From a checkpoint of a small transformer trained on Wikipedia.
Size: 12 layers, width 896, 7 heads of 128, MLP 3584 GELU, vocabulary 48651, 160M parameters.
Architecture: LayerNorm before each block, learned positions, no biases in attention or MLP.
Training: 1056M tokens, 7607 steps.
Each number is 500 + 40 x the weight over its row's rms, rounded and kept within 0 to 999. Layers, rows and columns count from 0. Numbers have three digits each. The size before them is the row's rms in percent of the matrix's.

# q: layer 5 attention query, 896x896, rms 0.0573, rows 371-383, columns 704-767
# k: layer 5 attention key, 896x896, rms 0.0548, rows 371-383, columns 704-767
# v: layer 5 attention value, 896x896, rms 0.0617, rows 256-289, columns 704-767
# o: layer 5 attention output (transposed), 896x896, rms 0.0566, rows 256-288, columns 704-767
q371 098:532472461438478569477516462438520548544437531576490516549535566453489507511474521521516481479504492485478568485512498486589538511488502508518502499447438472520513496507464532535543447484467538
k371 104:502410449458534514556526428545473460465554432520527508545517484475560543552541534487497442482500455500498481612518393505464529480476563517515462508475594513532507482488432478485527510468435480
q372 101:487510542548507499430500481441487522502446400504580443459424397472454503481491489490504526494495443419497620488499434475464564531513414473501540473427487518463535494515530529484552484465610549
k372 104:505548537471447480479485487533492456438487513443502544469555493457555520473518540475443482459477489548504464455466539538552532468505520490446526475471560506480417514478459427529550540452504562
q373 102:525554550535469513557565575491496548576543516503494499471485561519535496594533508454484453524525551549538543511446509392533496494474553495509500483518527443517507505500527586562555511458478532
k373 103:487550515461554457488496549482610479519544489483546490549513446561504483474497617562496489501483466556565505491593523510551436536522516469528472475550488551456542494518555455497494546553456460
q374 104:535463492430511486495475500550504483467558502477482489514559482482518576524445545469581516560485510602511469537494455513513457501501522437545560504461497458409586506493519469500563516503474516
k374 103:424489446514438429489483502572536492520482427531522538485523521448584519433531554535487472421499537486437428487463537506514502492428535550503468463493595452571491532439450533522432470477496505
q375 107:453528540549481479529518428550549456507533510433474512574490539459447483458464523466520445518516481479455554506486493540506444506491485495524446583468494508508470435541482541537464489516493501
k375 105:488508483496482523481480545452506530524441474426470439506511424432531536505571501509569519502517490483539422468464520507480457523546423504462491541460527511606421452528508507487553555417478481
q376 102:544488547541566509480533502458521480542483468530455503581501534424491530565517483491424518498492527522523505464524454511520459445462509493569472444517485428464566437529532530505530525449477528
k376 105:413506516519436638510423486501471529467480498538494498505508495525390465477491515471433434528501477508593546552494475483472506501466503517469471435522481470514490492554561548549493477491486550
q377 097:462447505427456438534563522442493519517458539514503522506490516459551521510542496537497560464503515462504486546519522540596550559511519426573524470500515502436487464537502489480554490478502426
k377 096:500508490510526497525504425549499433526452440467487560499447449469503586517487544418553520510483487488428511489416583524469526557580432503568494495455498528447498499483552530532522521550521474
q378 105:530536579555498471507525519507460527456461516495481546539451512487479545503456473522512474492562446486510494540487553549467523481447496491546457520424412493584520488493535540427469504475484451
k378 106:484487465507502485513480557531574475506545544528478501530536548418499449526575500521476448579435518490493490431464469473498496472404489481506517489502533517510453518522469544503487539525456519
q379 100:550475585494578577566518462467487467428527555512576479481497472486459521544454505560465499472513482519566514503584499479500469505563497540417552495506543468468508485466577494510494492475492472
k379 106:490504485479538484553442476546539519524479587509561494569485451590448482481503522490567566514487486489533516509476563514483486455501493483473546455469490481505464506480476466470549446470484508
q380 098:524435445492570478464512463536549510522411498457510472501460492578465525539495581519445507455494520488501514468517571542462509549448476447438523440476528580539463418472507470493517477457473533
k380 096:419507521463489475551546478440484466582483489504503486529463509469526469540519542412554520518528508431454488520535541465530520421472448489507488448509542483521501554536487440492478551445484437
q381 098:565440490500491467492512466479524525493464462500515491480510503485439552506445496549512533479509462483514495475468507460539412569561550515491447467511534493514461481453474473465536594509458510
k381 103:542441511492505562425495570490544514513408519506501495532483489505495557486495494450477470467476531503471487503486468472449599499575549569515500462565494512427381482502523454497449448430486561
q382 107:519437524526489496467441590447512488488519500503547516480496514449515523514502539455442595519505481547505528503526496492563559556467519538558469485493558493487486542482485539418457569529494603
k382 109:412397520439543542536511533473392550494444563493547522492515570563479511536481428516494522563457465533559524462582423526514531503462468516483510483476480415526534482459493537479529493468448482
q383 102:490437481432520421540512463495502533474523477551550478534567513488505482444490490540511533506492493487495466538438458495543556552581602534451549514520462471463503460471492524479512519604457488
k383 102:531569585511502572519508467525563438490518537491472605548437499494414521511517512518481498506464492512536461518514519495479591531548472522518524484439539466481470617543485498518472548488505480
v256 099:516495576519518478574396517467506549449570525513543489555507485433525536474504504561433488483479525451513400554474544543450441472491495457545509488529490583501469525471511521471469556495506522
o256 097:440572520474539517458463490554486486476459499475558526480465452470501396534565431526424459526509439439533568412514478487531468491492465532423485565533463444478495514523546545446556513549468522
v257 095:498530473519543532483547475451523505540514480557511504561524565511559474518466441480555503434483527481467524512533557549490494513537501484511499547551559490498486411462511535514496469449555438
o257 095:452513511543525520516541465519479545447481516475489484511422434523482541462529518526513435503583521518470520573518470463522463441479528533483505566548467503567491522482526461459526469493504429
v258 098:452488534480509420544453514516575533534522539526520531565544477474537502532513455452543457556476476442557536582450433477553505526505557466549481532522492465496530457512547459531515499574579482
o258 101:553449476518506522455526498466567526529497504467499540504488570516463485536524518484453537493530512532464539509479477436491516496566494468488508510529475488453518469477559488487562531455474492
v259 102:523499494504488568506479492450496475498527599497470499490604511525429458551535524625488519529550574516540453511534535494466501452501511622455467481419491450505554454464547547536441499479574465
o259 101:528488482464447518487522529470492518559515585493481522466507469452512469451446548530489554483452482418479536489485514471513551525541541393496471500547477472568467473555592458553517411461507484
v260 094:547535483565444475466559480459560468467568476525452461545536514518486492468480525478471554568511475508571486521442529512496493454520498516480525489559528514431454508469558470483464422525477497
o260 098:549474518482542552525453489489512478517443553482494454489502579488557605456505475475428492499485487399536492481532527467494521506478483550492505539508458462474557512510503542512548523479481437
v261 098:462420500483482514467485529508526451538552509418520518495436436435521527478551553462540442487509479451513488517515498608439413519447468495477526548493510561461569479481412511475498513511609497
o261 097:509444470486523550495548513475500459409533547555524454463559498449513463546460475547493538512595448476458562543563451403534526459530559488445398603499507530570545518514501639484526501493502503
v262 088:531415519474451487520528480535574510547544555530448470506463485504459498437467594553562530491438519460464405531482563491491505505501462439492496462550511527499452531459472589476539525483570521
o262 090:519528542497517492486468504504471462431549518474582460438535489519553452502539484491487537490518540439542498428477514554477525499526532483548450564470576443493508481508536469583496478494411478
v263 100:442413485490496505498469520498534491462448400518496437530497459519513476505574476467604532534509458509520432562480523435489473512463477488496520447513552501501578500464515485527474446494544491
o263 103:439536551500536425496534493470448539500500536491509420536543452511529553511548458438500466480507555542498557492448531445543486528454488506496575529526451485450532526526516498578480567536525483
v264 093:519486544418487493435479457460404437430465429426471472470502512491507491517468490482480511447457495537458508584453470478461561461473491450501586424497476494518558492467517379513540490534547429
o264 093:501506489525481407471538457490495522530534418546491557467518458528480599537522507462511519469517544485436496469515452544439484585551574503464473406497478541523571513506432499570443555431499508
v265 099:534482539538543519517513482476448508516476500459507472444457484428503499544458526534541550479529609559454408528540554477456498509536501532501554466583447518565470456504454585512456502587494486
o265 100:527477501465525415444545557479439525556395558518474475437472505547544496534550555540508540557422570520464474492501542488471474461494510510417564608509517503523486527491554419446464523508485466
v266 104:500507516563572541483508483484584529511502548512424554536482505497535572466555514521452520547456526483515452440507501480519539466500440496489571505505517444500500483500419582567450497564519538
o266 103:506482485447555512476417482462534480567415440493466520445573487531500474446552460452486458514542495456461532548591490470425497529435467537509469503517485466489488460486528472443460480510505432
v267 103:463495580493512552458453470527499487485480452510494523485537519558548468493578494500525460531557498510552521520475484419556493515511474513490569557496515447490589462435497428512475525448452531
o267 101:592430469512505462493558629482548441485463582482573458518524503563484466466543547520457462497556489480475548531520475484443512533537463460509577471515536523545513477482461480523482551534542444
v268 101:524408560482471439484475470575505544509544484463531489599552499508449515488564568592527426517481477504507474533461538572453571537510510520527485463464514539451475512419522438529506504459542455
o268 101:405492482474465476449553532405458454448454475543543420507433464435468530505507458490460503487495475521540514548536483469524477536496533553537497484513462526485544498504478496516535543518477456
v269 093:446608550438519488459433480525509499481547495420492546545547488463534527536504491458461524520477529552485501498499492512471468519495513494494450483483520510521525557592523510441443531456495508
o269 092:521554440562490495529543414518519475518601516531494493518450514488482486564432501492569559507499520510494532502434490534452533551546439430456494456526483483486501517498483578466525461460495544
v270 097:493557545549486519399495525505483444485544427557529419566441510496536539429555583505512435434471407463465512476532506559499432503487524556490476533550484515550463577480465439468481519535494485
o270 094:512567466468514487548539519477534517552454579506479506465595616570588435551472480430477489576516461485456467505426532453453476535606425487499615505521458443488453519410487455490517478496497475
v271 093:576510502496496534536495472468500514481478495529547529500432505461503533509474471466564485473474546527486484423609532503552454523539418561460506453478491488561485520509526542554489551510476473
o271 092:510568520478489524501436539474568379543477473462458468449525554490456419501473573398554534458458481507463493531553483529492506547447517534526430458492500528540472546536586547503518442449511490
v272 095:527473482422567426519539515469532514404552405476490575484551478492437489509490476464503507583557542513480599493472515554514510499489518458426483458516420519526490486499553550436590489475461479
o272 094:463452509468502526588549508425571504403507460567569462510476464482443402516479486530529462458503494456503456538515543521508534570445553481469449444460485448425557501482516483518557551467588428
v273 095:436552500394546531454555505509466520506434545445486560524539430560469444512505518450502512487553556549531404519444491425508488408467529489599541495473463445541497470519539501547523491495440524
o273 096:564493467484505527548455449582527521516531479477465514514525547528566516503563499606422487511542511498458577554485531485455552462499532438480542496456532530554416417452465460531461500591470470
v274 089:460564456464505582571516512494509568526449539436495485449492502509472512559455499522437487492558487458445511463460530509490514486477465419489468467493511552482533462430498473502518536487485477
o274 092:553510536523507487517516412488515488388543495480479525500448440506437499504495458483460511451472496464420537505548433484536564450419513488457484461505511520518495478472552444465495559531436507
v275 102:553411444496493521500489436505482492418500496531474485527515485524529461524482461533524529571547459528503556526526601530533565443498420580513528554535491516450485454535512504493476494434437419
o275 099:558458563429475489495487480494495507496354494485471472444496514474528563509451511474584509493522421585468463457507565482531555501521460514501493480509484525527458486525540411495479517500493520
v276 095:507450474487518544451577461490496498489478427464538423501508499473485586480430510435522576482526456536478436490452504469513426525516510409514548488484499521525543481470593538545502452478463505
o276 094:466443562479481432621481437541492522473519550475476531521485499488551497509495488598535483537493552509448540615484612537491530485484523561514448516524465556472455559455559548510502514506550535
v277 096:404437513525565424501573535400484487488527513535410501524478500537501466485459512532437441534430496486538515497490473507459484521474493499453548523500550514458533472458524470424517514538505471
o277 095:490494542543506545583531542507464484497533422471516483525514422461531512458511505511501471430464454495531458454428568523416494517485546584540444522527474462470509504522482506458519511440476523
v278 096:514446476507490507503487528475509473533494476534436503478500537495555573578491569482540534483528508545420543485511514464594523501539472470566487469468484560460507504534448504506460504523561430
o278 097:511611552540487554525513588527533535518523465553543509470497552461527456594449496462494499460495486526496533441559558552467455501580488519442516464510453529495469546467489573450547450522528515
v279 097:505478426485541507551534561444464531557511537416475444465436483539553528520438449544495514482431514518483523495510458502554532456465436543569556464489440611575481507492511471519472539506475492
o279 096:467509553564554544589474438529453555450549534504434546494472476465497509494580431499496513530505552503424503502512583538482560494475517491426509434493455491539522480456472522552517527480492473
v280 094:467489512479451530481530529542481510484471475471523466566490540528575536512489482550559453461484483534529511534457476497534475507528508527503517555488559477489533445535567478503518542491457445
o280 091:523460475541489530534468470537493485566488501501502541519483457562509446525524491519510475467456506522485501509443566430481441501497561495523499479460539518453467487497427518459551548493491535
v281 096:494465495513488380447497477481433497481474499461480525523499470468425537509515436518541496487561428530515547528518528527500501581490498456467453520475494530479481491485425538450418550504509425
o281 097:464531475571509503465461513465454460562511554534576493532509499440506471572538469483562473502461563519488457505549483499518470537568590481497501514488489504524515564509515476586449504449495579
v282 102:554533547581503473558413443485493558564547504511502549511544469521401481512473436553472445517505511431442471526533538522461527474410538505488474494490492591485519501422519572520520532425531515
o282 099:513528468503502420453468546553542420451533504458510525540477504548571485457458443533528493513595432523401536510464503505554461493462397516512451511513579508517526533505426459564440546472506515
v283 090:495546480465548565452514517586495550479500487454520509511516464529532504463544486518531454508516481506505564449496499415510543471465428463494507461466472414516506439452451545513506476553506478
o283 095:500566517434519457487523450494530523443422511489429467517474497556514548494510487573443526430497506485533522504509576457521506505530482581518516499471503463505572491484531496495538484618479511
v284 096:511528483467416541490524545485508512526496493450502512522505537524567535546512542527557508499504458502497549503437487451524429499516437535491543494457474494458563514424450452437561498478484530
o284 093:461491517482505527461529515485461549465584490480537557494550475507492502452486554439511492434519505539491485468543477513483510491497535553514552486507523470511562556472489494410540513466514495
v285 095:542445553451512497459471531492474516556490498493487484544410489408528438475438519527517487499484523469531476484539571505556409545501509474463478516492531463512547460536449526490489531472507480
o285 095:478517541490508585463455504485515549497479568472474494532548382458563496543383541538538403530486518453533509476569537484555509490502537467457513525503532499484398468482514482525549530543496441
v286 102:499433441540542485504498514464526530419428471386481531434433492523475475518533474491455529500561472508468474480525466481494467471540575502428501488437535500580553510534572447527493490492518515
o286 101:455425536491558506541491494502454499528489548530538539561624454527433454432491612508447453503484461487544397499474566509465506527520460534462479556487484593448555521508438437485466488442564501
v287 102:552543500504453525460471519470511503523514460546442500550503518461444471483500416500457423554512466558514493496544469433513536468461507540450503445415467517466457466422539558481440462423487468
o287 100:551519451406489442503483473573468483525424533574417489557441521398557543490511469436493475532489505523429529570538520490535526536515489535528502544469457450524487552500469460456504482561545462
v288 095:564552513520387500464571459492513491511497502497489529450536501517519492426485471464462493504532520492521473506504523496519522507487471461469523415415519507465526504521526488465554414454527522
o288 094:532485513513531522487416471521492487562441529475492428486418450460549526507516610521534498449458503546511523552618580506555474481497476486453492466489468514474501463483472479467471438642477495
v289 097:549459515490561498515556529512486477481504529462496496443519524484517475431495538506534500462520475475564505539559506529506454528496455542540528441461452464454575450532502516511492457457493531